Part of a small language model's weights.
Size: width 768, 6 heads of 128 (3 for keys and values), vocabulary 32768, 114M parameters.
Architecture: RMSNorm before each block, rotary positions, no biases in attention or MLP, untied embeddings.
Training: a variant of SOAP for these matrices, 913M tokens, 3483 steps.
Each number is 200 + 40 x the weight over its row's rms, rounded and kept within 0 to 999. Layers, rows and columns count from 0. The size before them is the row's rms in percent of the matrix's.

# layer 8 attention output (transposed), 768x768, rms 0.0597, rows 622-633,749-761, columns 192-383
126,264,161,200,228,204,222,174,243,209,188,190,183,188,226,156,157,174,234,273,195,261,241,199,135,231,127,201,198,172,196,145,217,169,176,202,227,146,151,220,200,248,239,250,246,285,162,195,213,216,240,226,123,153,200,213,185,162,214,125,268,213,186,218,203,149,104,139,213,194,158,237,194,193,168,152,213,162,174,215,218,219,222,158,215,226,156,227,255,164,150,194,181,219,124,163,205,212,245,233,206,193,242,201,127,180,207,243,187,209,198,189,220,244,173,213,173,270,264,257,221,159,244,226,200,164,233,233,207,198,171,264,186,195,162,265,211,216,217,251,221,113,215,184,175,175,253,187,231,176,156,191,183,214,155,160,272,114,174,208,200,218,124,189,191,228,222,140,246,278,203,197,166,163,187,203,230,258,194,168,148,207,204,145,234,152,202,184,165,200,183,232,211
123,88,118,209,178,192,190,204,193,195,192,150,168,245,186,116,248,218,243,153,164,166,184,220,205,171,263,178,229,229,138,252,199,153,217,210,239,199,148,202,219,140,235,213,191,220,197,258,183,204,140,256,248,180,202,175,247,178,141,151,241,237,106,151,239,184,193,190,111,186,224,227,200,241,139,155,158,276,201,276,207,126,162,231,166,203,170,238,260,205,217,254,305,187,209,212,215,207,248,242,179,162,139,202,164,246,178,187,207,223,223,197,148,158,193,192,223,247,224,163,164,224,176,245,203,200,150,211,212,171,214,226,180,279,216,176,144,237,244,257,268,187,234,245,192,199,221,228,149,276,201,239,171,264,188,208,242,224,197,136,201,195,156,214,191,215,203,195,227,192,175,167,252,252,200,187,172,213,303,157,158,175,270,194,110,162,255,221,184,179,210,138,203
124,139,211,276,248,206,171,199,176,253,202,217,208,205,195,167,209,241,221,245,176,205,235,183,241,257,197,134,170,163,231,318,169,187,245,259,219,134,201,163,197,161,204,247,153,150,189,210,186,211,281,148,126,182,235,187,273,234,233,178,227,233,215,301,126,221,169,219,214,179,161,162,193,195,179,141,180,146,149,247,208,168,218,151,124,188,229,172,239,186,241,173,225,183,142,179,270,186,222,203,210,239,310,238,205,122,210,192,213,106,184,205,215,182,286,197,207,164,218,214,175,177,206,186,220,213,221,117,112,143,176,190,162,175,198,222,268,212,196,274,170,227,210,223,245,249,194,173,177,182,207,197,141,230,231,252,119,135,195,251,157,215,204,248,240,224,181,251,245,176,204,214,220,249,142,179,203,202,185,228,245,93,198,197,171,171,173,204,215,182,251,163,173
120,183,212,187,165,190,196,208,231,176,203,264,193,189,197,229,220,217,172,166,186,191,212,155,160,203,137,210,177,238,150,197,237,190,168,230,216,185,136,189,222,242,155,218,148,210,168,233,273,224,154,224,214,238,183,145,192,160,173,233,146,214,109,200,257,188,160,214,172,203,203,202,169,200,262,220,165,259,181,157,123,159,131,227,208,161,281,185,182,178,182,239,150,238,212,161,141,168,201,156,267,195,174,251,331,194,261,148,225,203,257,207,216,223,149,239,188,241,231,188,201,203,287,226,152,175,197,170,239,137,254,203,181,184,196,169,159,198,257,151,208,200,189,207,177,196,252,151,183,187,226,174,194,255,223,201,195,204,250,221,220,223,213,260,153,162,206,197,234,246,185,183,212,196,145,228,253,124,210,279,203,226,155,316,224,231,242,192,193,168,184,251,198
117,149,183,260,180,216,196,202,202,189,155,209,233,112,179,165,250,142,218,155,226,120,244,155,194,208,294,177,222,165,237,151,191,222,185,188,231,221,144,161,309,205,182,274,185,209,161,222,231,190,231,226,131,256,182,215,216,196,219,192,257,238,165,214,167,171,201,235,232,147,166,140,229,158,178,244,205,203,169,92,196,286,215,217,178,237,213,183,282,141,236,119,222,229,131,209,163,143,211,210,248,168,179,156,155,263,231,180,182,216,181,221,207,196,219,124,220,252,189,155,205,233,214,202,159,140,281,188,218,222,117,274,199,216,174,225,195,223,212,104,192,246,248,217,190,205,193,224,229,197,177,157,180,183,195,162,185,177,229,166,190,232,176,252,202,232,206,187,167,136,176,167,186,249,167,161,186,168,186,186,207,210,190,147,160,162,196,222,166,184,184,131,233
123,119,227,146,181,202,211,182,306,210,165,150,179,213,243,194,233,196,227,146,235,225,174,224,183,279,154,237,143,148,206,208,186,223,214,268,229,209,172,193,205,162,154,273,195,172,145,146,195,180,220,188,136,223,193,162,85,226,258,166,143,220,252,215,176,175,249,189,210,213,235,168,253,203,151,198,173,181,214,200,192,238,197,204,226,232,177,167,153,182,130,272,232,240,226,190,248,211,199,130,278,228,273,245,252,150,127,206,207,165,51,220,157,197,123,156,158,216,134,227,192,147,203,168,229,197,250,269,247,261,196,188,223,170,172,203,170,239,150,184,194,212,198,189,209,188,256,219,241,193,132,216,124,188,199,178,177,186,169,226,227,174,153,188,156,142,217,206,148,215,114,164,184,193,146,203,203,114,247,219,226,166,223,216,212,163,176,211,228,218,155,175,145
124,212,218,182,95,140,215,212,134,100,264,166,192,166,256,243,241,187,229,199,178,190,172,132,228,190,192,191,210,228,234,251,228,240,242,258,207,183,230,225,226,261,142,252,185,169,146,151,257,163,250,236,191,234,201,208,185,237,246,216,229,187,175,231,231,224,271,102,200,248,248,174,216,194,210,171,155,185,176,262,256,192,228,187,205,261,136,168,215,207,199,197,210,222,254,191,214,207,244,249,195,206,237,182,274,158,236,189,146,190,187,208,232,206,224,209,235,233,171,173,150,218,190,166,219,148,259,156,221,221,247,203,249,257,151,150,143,183,189,260,211,196,173,210,200,207,198,248,202,184,189,252,219,199,222,248,211,190,155,277,150,293,226,219,240,178,217,267,168,150,238,206,173,238,136,156,259,227,164,253,193,230,213,179,211,235,98,232,189,239,246,287,214
127,135,229,196,180,207,175,173,179,177,168,104,220,149,159,191,199,182,151,179,233,128,140,214,187,186,198,180,205,222,178,211,215,221,159,205,185,165,162,99,191,160,187,155,215,150,285,215,237,127,239,241,189,160,124,143,274,156,192,217,115,158,179,126,234,169,127,251,185,218,196,224,230,235,223,210,165,213,223,199,177,255,232,199,209,169,264,233,300,206,194,198,204,210,105,234,186,202,122,154,172,235,188,199,202,118,218,258,214,223,222,215,187,188,143,160,240,199,212,224,183,165,190,198,209,239,126,143,180,163,238,177,207,214,210,214,96,201,234,159,180,187,243,155,229,181,276,167,184,172,82,204,125,194,186,227,181,156,156,234,242,220,154,170,172,204,213,260,192,246,217,196,161,243,220,132,216,170,181,163,122,163,177,173,192,252,201,185,234,176,223,223,176
123,156,178,191,210,172,214,202,98,165,183,202,210,215,186,159,217,245,226,205,175,187,173,235,207,191,241,153,176,255,177,213,250,175,170,168,279,255,185,226,156,132,238,202,177,205,208,202,208,174,185,267,217,298,165,204,161,243,240,201,47,229,175,169,289,228,177,216,278,227,161,236,145,154,237,193,156,196,166,228,192,176,196,167,183,202,118,236,226,257,262,145,163,256,259,174,261,286,277,208,143,197,246,225,203,241,292,199,211,181,245,239,220,209,214,148,264,188,177,170,211,236,142,186,224,248,307,192,248,213,176,150,215,223,141,221,164,127,209,206,224,206,207,137,178,222,251,200,206,179,233,208,121,210,242,243,253,223,280,153,194,215,264,250,197,164,164,135,222,249,142,149,168,230,239,159,229,105,217,229,177,251,210,220,189,211,134,233,167,175,218,215,268
122,119,203,199,186,267,220,184,221,211,202,218,209,203,229,207,299,192,198,135,193,213,278,245,240,197,236,229,186,170,250,207,257,175,174,210,132,223,281,140,189,155,138,215,198,184,230,182,137,178,180,187,163,186,181,189,118,145,207,233,241,200,262,153,182,258,161,248,200,241,153,224,153,232,183,287,265,247,202,147,195,221,180,224,219,229,265,319,218,184,264,251,161,205,196,153,151,107,177,179,191,144,240,172,186,193,182,251,264,253,189,231,164,261,222,198,102,178,158,210,206,157,207,180,164,191,216,195,248,257,195,129,178,161,223,296,228,175,240,225,162,157,196,276,235,195,179,226,159,188,139,198,316,168,136,203,191,150,217,213,137,186,230,197,171,218,198,151,168,216,189,246,221,170,159,204,247,162,191,221,215,180,206,161,208,207,204,193,179,189,192,119,155
122,267,219,181,178,102,209,197,167,226,227,201,242,310,225,185,208,237,245,242,206,222,240,158,208,292,216,235,211,210,217,204,205,211,178,223,165,152,242,194,216,158,82,221,164,216,232,198,202,160,180,166,257,258,213,201,186,200,223,229,137,155,198,197,196,198,221,204,190,181,183,240,192,202,232,255,268,188,256,218,183,171,208,325,215,181,176,214,156,81,248,171,183,211,208,206,150,181,241,172,198,182,184,263,214,226,247,185,197,253,282,229,224,288,266,241,184,173,198,236,186,146,216,181,139,182,150,207,179,233,164,185,181,203,175,169,253,189,204,221,205,231,187,233,131,176,223,206,219,207,210,258,144,155,180,159,197,250,173,255,145,193,283,225,189,176,152,190,183,229,153,205,179,211,239,229,183,224,228,180,162,168,195,178,264,173,118,122,265,209,244,151,196
121,234,157,179,197,195,222,194,163,182,178,191,205,149,265,219,188,167,221,287,184,224,173,219,195,203,249,128,240,275,194,225,165,259,178,175,189,163,216,177,169,195,230,168,216,201,160,101,208,220,223,162,217,153,198,231,217,232,205,196,242,213,208,239,215,203,188,153,166,263,211,188,205,134,221,194,158,191,232,180,189,276,297,130,144,170,239,166,208,147,203,156,169,193,240,199,201,252,150,180,203,210,198,217,210,212,231,239,247,170,182,208,138,192,180,184,226,256,148,244,308,169,273,219,143,233,113,235,191,184,163,243,162,178,204,140,186,189,283,177,197,195,172,147,223,151,193,200,151,108,230,240,208,197,143,209,263,157,299,223,224,244,179,234,209,258,215,184,215,151,184,144,91,188,155,206,245,225,186,233,257,174,252,230,270,238,259,190,234,204,227,237,150
093,222,203,203,173,121,171,179,150,130,258,159,213,175,281,223,217,158,218,247,245,221,205,227,146,249,240,225,172,175,118,210,232,111,143,179,204,211,197,198,239,203,182,230,250,175,115,167,262,162,199,239,216,152,154,119,255,165,170,212,195,199,196,170,138,265,222,181,154,193,183,261,210,206,208,114,243,219,219,216,185,232,250,208,185,159,184,194,217,259,184,223,257,235,219,227,215,144,184,105,236,170,259,128,275,183,194,97,224,155,190,266,206,195,252,150,252,231,214,188,173,247,215,214,195,250,168,220,185,174,175,190,217,93,228,211,189,153,161,189,163,164,144,278,171,125,222,251,252,223,233,182,170,182,120,145,179,226,212,142,202,168,195,201,216,178,99,130,173,101,287,202,242,183,244,200,234,165,285,264,214,278,165,182,290,141,135,244,180,194,184,240,286
093,204,241,250,129,210,268,208,261,187,264,180,184,160,173,176,249,191,163,228,199,199,185,233,256,176,278,171,239,200,213,214,197,164,155,197,170,242,212,210,170,189,239,177,178,164,283,122,215,175,123,198,207,208,167,206,224,199,205,240,190,181,246,122,195,194,249,176,236,202,177,160,184,234,253,243,153,206,187,158,165,222,200,249,185,163,231,169,116,232,222,239,201,133,269,165,243,202,165,155,169,192,170,223,167,209,207,174,209,219,143,269,170,157,169,152,180,123,208,209,173,243,108,173,181,179,202,168,229,185,185,248,173,147,235,113,222,209,156,196,135,242,154,194,195,264,174,277,213,242,221,237,167,217,271,306,139,192,231,215,201,217,290,184,260,175,155,221,182,173,209,250,241,178,157,168,165,132,227,147,219,208,174,249,194,212,140,204,236,238,222,178,163
094,252,223,204,136,232,218,198,229,245,184,99,222,124,182,255,152,244,221,239,216,177,227,173,154,215,208,218,218,234,219,237,183,213,227,166,186,233,247,239,184,230,216,191,216,148,257,139,189,215,224,160,174,216,214,179,165,193,239,180,172,139,194,212,135,262,257,251,204,160,203,150,135,208,220,183,311,197,84,109,183,317,244,224,250,277,196,215,164,210,116,245,147,177,198,186,214,132,139,147,196,213,222,247,294,208,199,182,173,212,174,178,206,249,207,174,268,288,229,194,173,183,207,167,181,181,222,171,172,243,154,177,185,131,221,196,183,161,175,186,174,201,186,225,216,217,289,142,271,131,222,221,260,171,255,167,184,186,264,210,166,166,203,182,183,186,176,250,163,200,216,226,136,197,219,217,164,172,155,273,208,200,131,205,218,199,159,252,228,238,222,227,222
095,181,236,135,174,191,225,239,220,188,115,223,209,172,212,254,243,174,151,132,198,189,235,204,159,221,198,202,176,222,171,180,199,223,243,209,210,196,188,297,218,200,242,291,285,264,183,142,218,215,226,247,232,188,161,242,158,193,118,237,136,175,165,133,190,194,208,138,216,218,207,270,167,259,275,234,171,215,228,206,225,220,258,263,302,185,200,183,165,211,243,232,150,203,205,153,163,260,230,220,168,168,140,131,86,256,251,229,213,299,206,186,128,254,187,173,165,231,97,248,215,167,154,252,174,239,179,271,287,266,233,159,212,265,198,193,107,215,242,170,234,243,222,169,214,163,261,166,244,195,188,217,201,110,173,179,255,218,213,150,216,222,219,218,240,246,175,210,221,221,200,222,250,153,166,244,169,257,205,193,191,241,133,163,150,218,141,160,240,159,240,222,210
096,247,177,229,209,152,185,179,189,205,171,187,222,189,263,194,218,166,190,256,185,167,209,179,236,248,174,220,207,247,262,253,305,219,210,171,131,203,170,241,199,138,224,160,223,194,260,141,150,152,190,158,182,174,165,281,197,210,250,60,212,184,239,186,145,247,249,149,170,176,213,237,205,172,242,210,199,202,220,231,208,252,270,225,169,178,197,271,154,227,188,225,182,195,238,245,266,206,138,198,183,170,173,260,133,230,213,172,232,236,106,209,189,183,239,188,195,175,202,176,233,202,168,180,241,287,157,207,154,235,137,217,176,214,200,185,251,189,135,182,251,207,175,250,150,180,188,204,250,177,234,264,259,205,212,160,181,218,160,226,261,207,233,204,170,249,181,229,192,174,271,234,210,174,237,182,134,241,182,215,174,213,193,161,108,168,197,177,217,184,217,144,146
091,271,203,113,219,215,179,187,202,173,234,187,156,250,234,222,196,255,192,198,123,245,154,211,135,200,134,221,109,151,198,277,179,177,172,210,274,146,200,197,132,222,239,113,211,190,228,270,107,109,183,169,191,189,185,240,191,191,176,133,176,232,173,193,286,174,167,160,188,243,168,202,127,228,143,164,186,213,268,260,205,202,193,207,215,137,198,131,212,253,163,293,179,132,182,208,240,219,169,110,195,219,225,242,193,157,239,227,179,242,108,188,152,219,165,246,244,174,205,193,207,243,166,178,207,249,159,192,172,242,239,143,201,206,230,160,165,221,286,185,185,150,187,157,217,158,220,197,200,256,170,239,292,249,205,236,156,266,196,214,212,184,150,150,149,267,209,241,204,251,186,229,228,193,277,236,157,179,236,229,198,199,147,327,241,191,204,275,203,187,208,248,204
094,231,229,206,198,297,201,229,195,275,240,239,194,214,178,233,184,208,214,189,150,141,164,183,184,182,243,110,169,235,192,206,234,225,241,219,166,186,230,148,235,182,176,157,178,232,207,185,206,202,187,214,191,180,167,241,241,223,218,269,235,159,165,285,187,215,181,262,152,114,246,197,130,245,223,230,218,222,205,192,163,132,247,181,160,190,106,200,146,247,283,194,154,199,203,162,160,156,163,242,124,182,160,92,186,204,255,214,139,148,309,217,189,124,213,202,248,228,216,206,214,192,218,224,207,233,158,182,185,105,233,208,191,239,171,178,255,179,219,214,232,152,219,200,279,262,160,195,174,188,198,234,277,259,193,226,151,234,170,91,228,198,197,199,264,133,198,287,272,176,229,238,237,145,229,228,213,274,242,209,309,184,191,240,182,181,186,247,209,206,169,216,231
094,164,154,260,299,245,130,160,187,236,213,166,241,257,156,187,125,199,205,250,189,211,237,176,202,229,231,208,232,249,184,159,217,201,198,125,248,209,185,209,146,151,193,224,257,225,265,197,189,233,224,262,220,151,227,228,191,238,223,184,165,182,192,148,187,161,107,208,158,188,181,166,208,251,220,255,189,201,128,220,206,195,204,177,147,109,171,178,222,209,172,203,202,162,152,172,191,228,150,136,194,225,203,201,196,143,244,190,230,291,85,221,208,271,220,177,220,120,218,237,246,199,120,246,172,242,235,275,210,174,170,190,241,233,284,284,241,220,187,187,195,186,230,254,248,192,179,129,210,121,199,156,173,297,220,200,177,274,208,99,220,139,152,208,194,224,170,181,219,261,208,176,227,196,264,245,155,141,192,237,187,223,213,237,238,169,261,196,216,189,216,160,219
090,197,167,168,196,184,221,220,240,283,270,320,172,176,239,205,223,230,250,319,173,190,203,202,189,258,191,205,175,213,257,189,188,150,199,176,180,129,186,224,115,253,238,224,238,185,137,181,179,187,205,158,205,155,307,285,146,217,163,148,236,204,239,170,163,231,232,137,177,175,262,191,172,164,101,186,191,190,140,210,238,147,157,250,164,217,177,235,163,174,201,203,233,220,218,168,209,227,218,255,155,177,198,190,196,302,191,215,214,213,177,105,185,245,277,281,172,242,204,121,155,177,173,181,221,155,215,283,219,211,216,229,223,235,192,196,189,190,138,230,226,140,167,219,158,153,181,266,268,269,230,253,232,166,193,149,191,217,211,196,195,235,190,196,210,160,170,152,253,248,181,129,156,167,249,262,206,191,207,204,221,157,142,203,198,148,239,188,156,269,216,233,218
095,205,187,146,222,164,130,155,280,208,186,185,220,237,195,269,201,199,186,192,182,248,183,185,193,212,240,223,215,249,206,158,180,237,206,117,153,143,248,167,240,192,201,201,202,212,173,187,177,257,277,177,231,162,232,218,158,172,153,219,311,216,268,249,170,217,238,192,146,185,217,238,323,244,286,129,255,233,189,156,175,264,199,211,205,226,174,142,210,135,188,216,203,130,147,205,167,139,160,176,265,197,157,170,135,161,233,231,171,259,222,165,177,188,201,235,131,223,159,257,180,165,291,205,198,150,153,180,243,150,307,176,236,174,220,205,156,249,256,205,230,228,189,245,228,186,171,263,227,172,154,213,261,176,202,171,175,222,114,233,184,285,221,259,254,152,141,160,164,204,159,201,272,109,219,249,184,264,213,152,168,209,198,232,203,181,195,159,172,245,193,216,224
096,252,135,221,183,158,114,208,108,194,179,205,141,130,137,209,152,222,214,253,277,194,175,174,242,135,201,130,209,170,121,177,206,216,182,169,231,141,128,208,230,216,212,144,232,199,255,172,247,233,171,301,187,186,225,197,203,162,156,149,179,219,195,239,208,158,211,215,164,161,279,254,257,195,243,174,194,205,248,229,276,85,215,152,190,212,136,104,190,152,122,206,216,196,174,257,238,246,206,255,222,211,230,132,205,149,177,168,182,151,242,207,210,188,185,192,269,138,178,154,187,275,218,220,202,145,198,238,273,176,230,199,292,229,186,197,178,150,212,211,240,227,209,121,198,168,211,247,195,207,217,110,134,215,231,199,177,227,208,195,237,161,189,282,227,181,165,246,229,196,200,235,186,192,213,175,272,263,222,205,220,198,184,206,172,215,204,220,154,187,158,218,226
090,132,199,210,229,282,197,179,267,173,254,221,235,174,196,196,140,215,133,134,203,194,139,287,172,114,192,225,223,198,235,182,260,222,221,141,163,222,163,216,168,254,194,89,255,136,190,200,208,241,203,233,130,211,183,163,209,176,182,174,202,148,194,178,201,190,181,174,160,158,178,138,164,230,168,212,174,225,197,179,186,195,193,174,188,199,210,175,230,215,205,220,271,146,142,181,273,203,163,205,202,77,184,151,211,200,176,215,170,133,220,115,200,120,143,226,143,167,226,161,201,249,184,257,265,182,175,185,273,169,268,212,174,171,189,184,198,262,125,221,211,217,213,237,197,224,226,278,186,144,220,154,195,155,209,206,222,189,198,223,158,140,232,212,217,221,150,235,146,184,211,276,163,194,217,211,193,217,156,212,226,159,160,180,227,149,202,262,159,210,213,257,259
095,226,258,284,179,218,181,189,125,146,213,181,217,281,188,224,186,210,160,189,186,156,150,229,184,236,172,244,274,140,209,172,159,223,149,282,181,220,137,258,175,219,176,200,220,137,131,298,200,210,215,210,197,187,186,196,151,180,247,297,152,159,235,196,186,260,226,202,294,175,130,246,221,276,148,159,178,196,235,188,173,202,143,238,168,168,127,235,219,199,192,203,198,245,209,135,170,188,239,223,222,222,187,129,207,145,194,132,155,263,168,224,237,124,208,159,180,196,245,142,172,239,191,116,208,199,190,217,244,153,217,132,225,193,178,154,202,189,98,240,199,215,233,221,171,192,197,169,221,243,245,210,182,206,264,248,136,262,193,195,186,210,235,223,189,214,232,197,194,168,243,247,229,199,277,161,192,116,185,150,176,218,185,156,139,131,142,146,186,229,203,188,214
# layer 8 attention value, 384x768, rms 0.0658, rows 366-377, columns 192-383
113,167,263,110,237,204,102,231,200,188,148,277,152,186,267,181,212,222,177,202,231,168,209,185,259,143,172,222,196,223,201,200,96,209,227,163,185,198,212,141,186,144,172,199,215,191,175,175,255,154,133,139,199,166,257,197,148,184,181,222,149,211,203,243,181,279,216,272,169,226,180,193,248,206,260,181,198,186,195,156,211,202,166,209,232,166,224,191,210,172,213,152,257,231,109,222,140,130,237,200,264,199,131,226,249,158,174,105,120,266,247,169,201,150,226,272,220,196,224,135,95,171,267,211,253,197,267,146,170,264,256,176,224,231,137,205,169,174,108,170,208,213,195,206,209,209,233,207,179,279,238,168,220,256,233,214,173,285,162,245,283,229,170,225,248,229,281,191,202,138,243,226,167,190,188,237,135,260,199,147,273,192,211,237,196,302,197,186,183,226,208,180,231
112,191,170,188,201,252,221,232,205,210,145,192,254,193,243,245,205,196,183,192,124,186,156,203,194,222,179,202,208,95,164,217,192,219,218,205,143,209,213,192,187,251,234,212,220,269,200,303,232,207,268,128,234,140,119,138,180,163,212,168,196,180,232,214,266,220,172,220,205,255,147,205,200,237,184,210,181,181,172,344,274,127,135,205,169,195,244,158,128,250,270,155,158,176,177,192,170,193,177,163,222,238,151,206,218,177,171,204,133,233,150,174,181,233,196,267,147,236,185,200,322,192,237,214,210,249,227,221,232,152,212,224,224,210,204,235,272,209,155,154,185,216,275,202,165,173,198,189,284,253,206,247,125,222,175,235,196,230,118,181,198,251,198,185,269,231,200,232,222,188,147,213,192,191,204,265,259,226,235,243,245,266,276,180,223,221,175,141,189,251,177,268,234
113,231,242,174,225,192,210,250,203,197,273,179,201,193,196,219,202,249,226,174,283,232,182,224,194,247,219,140,155,168,207,204,239,221,163,133,220,197,142,140,198,224,181,244,112,291,289,181,176,168,121,199,180,261,263,184,143,195,217,176,196,210,149,156,172,218,234,225,221,218,194,130,182,165,155,254,203,178,201,235,211,205,183,161,164,264,274,205,216,203,160,198,264,180,198,258,193,149,234,165,286,209,204,239,217,195,193,183,169,198,184,136,260,169,73,204,221,243,235,203,214,239,277,157,229,140,204,194,210,188,186,226,154,270,257,161,270,215,173,172,199,172,166,204,233,234,189,216,204,150,243,157,204,196,197,201,141,182,212,212,154,196,216,143,217,179,166,194,183,168,190,227,178,235,134,144,210,278,157,256,190,228,226,243,235,213,204,191,217,188,152,188,202
111,194,249,247,250,194,189,256,205,151,189,221,147,169,206,208,277,264,167,246,186,224,235,184,217,190,163,172,198,160,208,146,225,154,247,161,266,227,258,153,215,200,238,235,188,150,190,268,220,220,230,262,192,162,213,263,228,158,159,212,235,252,232,142,211,157,276,234,145,201,181,156,239,233,180,202,152,245,171,231,191,220,267,156,239,170,236,179,276,193,251,152,177,156,208,220,185,192,185,199,211,147,161,129,198,238,220,189,208,214,169,216,171,166,223,245,197,202,210,121,215,224,231,184,158,188,276,275,247,200,273,200,187,214,184,160,161,222,181,138,113,194,157,142,201,208,179,234,181,241,156,170,151,147,225,169,124,248,183,191,175,217,229,241,202,265,195,224,201,203,178,214,164,191,225,203,216,244,211,180,195,175,189,230,194,173,197,184,194,249,142,187,225
107,242,182,192,181,254,208,249,182,244,177,211,185,184,204,250,243,188,231,196,180,183,197,149,281,219,239,198,270,278,212,247,220,242,171,197,127,161,236,197,153,220,180,202,236,173,208,220,157,214,163,170,196,226,196,214,168,222,221,226,207,165,240,210,207,173,199,206,233,224,173,281,271,198,162,190,204,236,255,210,216,187,183,95,240,209,253,206,131,198,217,147,167,214,267,194,138,183,220,188,186,130,199,255,202,124,169,194,202,200,228,238,248,210,207,183,169,229,204,135,234,231,221,194,227,208,191,171,209,213,122,217,206,119,196,248,192,214,154,254,231,187,148,237,131,218,148,227,220,203,222,265,137,173,159,187,177,210,237,229,228,169,220,165,186,211,249,187,258,158,241,222,175,163,204,233,156,176,150,201,106,192,245,215,203,178,174,215,206,193,239,224,220
111,188,193,210,250,157,160,194,132,175,143,190,188,273,169,203,261,153,200,183,247,188,96,260,245,224,154,198,230,109,300,240,255,198,182,235,226,160,234,267,213,264,215,233,191,154,265,231,154,159,189,175,234,172,248,236,221,186,161,88,178,224,224,141,261,177,197,195,170,142,200,153,220,219,185,195,225,190,243,192,219,216,208,141,241,225,183,192,226,167,195,219,150,228,186,238,209,282,206,195,228,169,194,274,240,164,207,163,264,182,168,145,216,228,265,181,225,189,219,223,173,213,237,210,184,215,210,178,179,189,142,157,211,174,212,252,197,173,214,291,170,172,254,191,158,184,138,143,194,212,261,149,166,263,246,192,218,232,141,204,215,188,212,216,188,265,238,225,208,235,198,180,180,149,247,195,190,159,146,188,197,168,229,223,250,266,246,150,201,201,247,150,240
113,243,225,174,211,185,201,212,178,213,188,202,187,221,125,166,234,224,156,142,160,248,114,241,191,133,196,225,201,129,255,241,177,149,156,252,185,186,185,209,205,206,181,229,176,233,213,180,221,164,220,215,235,217,247,162,216,162,226,243,145,199,243,192,205,183,286,207,192,206,212,201,153,182,215,166,188,262,268,126,256,282,211,249,264,113,172,204,184,237,167,198,221,200,207,152,218,232,216,247,245,203,179,220,227,223,183,223,202,123,306,198,262,169,173,222,180,224,279,189,168,190,232,191,148,175,112,171,193,250,173,132,158,186,172,141,172,241,288,239,214,149,156,216,194,200,200,188,141,185,161,226,210,174,198,228,192,155,237,195,196,190,271,179,266,261,234,178,226,204,173,214,205,167,180,212,160,246,190,211,218,208,190,122,183,228,180,168,204,149,143,127,205
113,329,183,249,232,263,227,293,162,188,218,203,299,156,240,216,262,238,138,211,141,204,215,177,152,131,220,188,163,249,184,190,246,267,240,193,178,199,227,277,222,154,182,191,250,213,252,187,187,231,156,218,222,187,248,203,219,220,152,212,195,254,211,273,212,237,217,194,279,224,202,166,187,206,168,240,204,199,216,189,160,142,180,206,185,165,212,166,223,171,207,211,204,194,240,215,219,175,153,142,216,219,208,228,233,188,254,214,173,163,224,269,203,152,154,288,201,195,215,257,267,194,239,187,183,260,202,210,156,135,195,211,157,121,172,190,227,180,213,210,162,215,187,192,186,224,243,206,178,192,183,210,215,175,228,206,196,243,242,140,178,250,252,214,221,208,219,207,173,185,280,222,220,265,152,220,194,178,164,241,273,239,230,171,188,206,210,143,147,157,207,122,238
111,178,208,193,218,244,240,199,222,201,199,123,258,253,228,166,167,177,240,143,220,252,255,211,193,294,207,220,174,135,181,177,108,228,255,191,203,272,155,157,191,290,213,150,187,219,238,179,205,74,90,201,214,196,189,169,159,132,171,199,144,193,188,178,164,208,160,154,234,269,188,140,224,173,194,237,306,221,197,198,153,229,185,213,268,196,259,197,246,169,223,189,160,196,292,129,174,274,194,259,188,207,198,216,232,252,180,187,214,165,156,232,193,199,248,135,225,206,264,197,170,105,180,203,246,243,170,171,211,244,152,202,181,195,248,199,217,237,228,224,284,184,268,206,181,243,146,103,184,195,217,188,199,208,274,256,154,179,270,157,175,119,183,151,151,207,215,219,252,128,233,180,186,316,157,169,195,155,278,224,176,261,121,143,191,231,220,177,225,187,209,161,108
111,166,201,199,167,187,215,167,256,148,132,242,131,221,266,168,203,193,170,182,177,171,187,181,164,218,226,236,173,258,119,225,189,158,214,184,237,187,139,213,224,235,222,204,191,196,203,130,218,204,217,129,249,122,224,208,208,236,240,201,171,143,121,177,200,249,195,225,236,202,174,261,152,135,177,123,189,205,140,209,186,256,206,254,218,189,163,209,150,210,184,214,163,191,160,240,264,179,172,197,168,192,230,209,219,165,175,184,174,171,206,170,225,196,198,216,223,165,235,278,268,226,108,268,184,206,151,246,188,225,184,176,164,175,220,177,186,267,247,165,219,169,206,149,188,151,249,246,266,231,275,294,195,256,206,199,190,129,301,134,246,255,158,178,182,191,188,244,147,226,266,203,190,176,224,182,194,138,253,246,169,192,309,128,221,229,233,164,217,232,187,216,230
112,195,216,221,254,125,198,198,161,188,199,248,189,233,204,149,129,205,240,185,206,182,226,91,198,226,185,206,187,252,212,244,189,164,159,77,243,283,169,257,155,133,251,276,135,132,213,249,236,198,223,160,169,209,205,100,202,204,230,206,231,218,207,214,140,163,217,299,194,202,208,203,256,144,215,127,204,109,178,216,209,224,199,246,237,183,184,212,235,251,230,145,90,199,277,196,138,176,252,171,206,266,230,177,215,287,176,264,233,249,127,182,142,174,218,250,209,213,252,249,162,230,197,123,148,166,266,239,237,279,181,202,195,190,236,173,182,205,220,184,232,166,155,221,160,194,199,206,246,240,180,211,224,264,202,157,177,186,203,179,226,214,192,142,263,149,212,148,196,168,167,97,124,226,214,149,232,201,230,195,145,191,236,197,193,259,152,193,190,167,244,107,159
107,203,259,142,141,149,234,251,250,254,230,185,259,138,171,162,215,262,219,217,190,237,206,145,170,156,211,169,246,195,214,167,256,185,240,181,236,132,219,203,155,163,174,247,205,188,185,138,236,170,174,206,224,189,188,174,185,158,218,136,188,259,205,271,224,82,130,262,137,173,233,130,246,196,232,228,159,131,181,234,270,177,266,148,222,216,280,191,222,193,206,233,181,262,113,203,207,150,163,251,215,206,144,197,212,217,180,244,261,254,256,215,179,185,196,219,243,178,232,180,155,146,228,228,180,202,239,152,216,198,215,250,180,175,198,178,164,196,179,232,187,67,215,171,216,232,160,135,236,312,187,153,217,197,225,176,194,194,209,215,223,235,259,215,320,215,245,217,288,190,191,177,208,148,247,197,197,101,214,244,231,220,178,270,185,224,161,237,179,198,206,179,166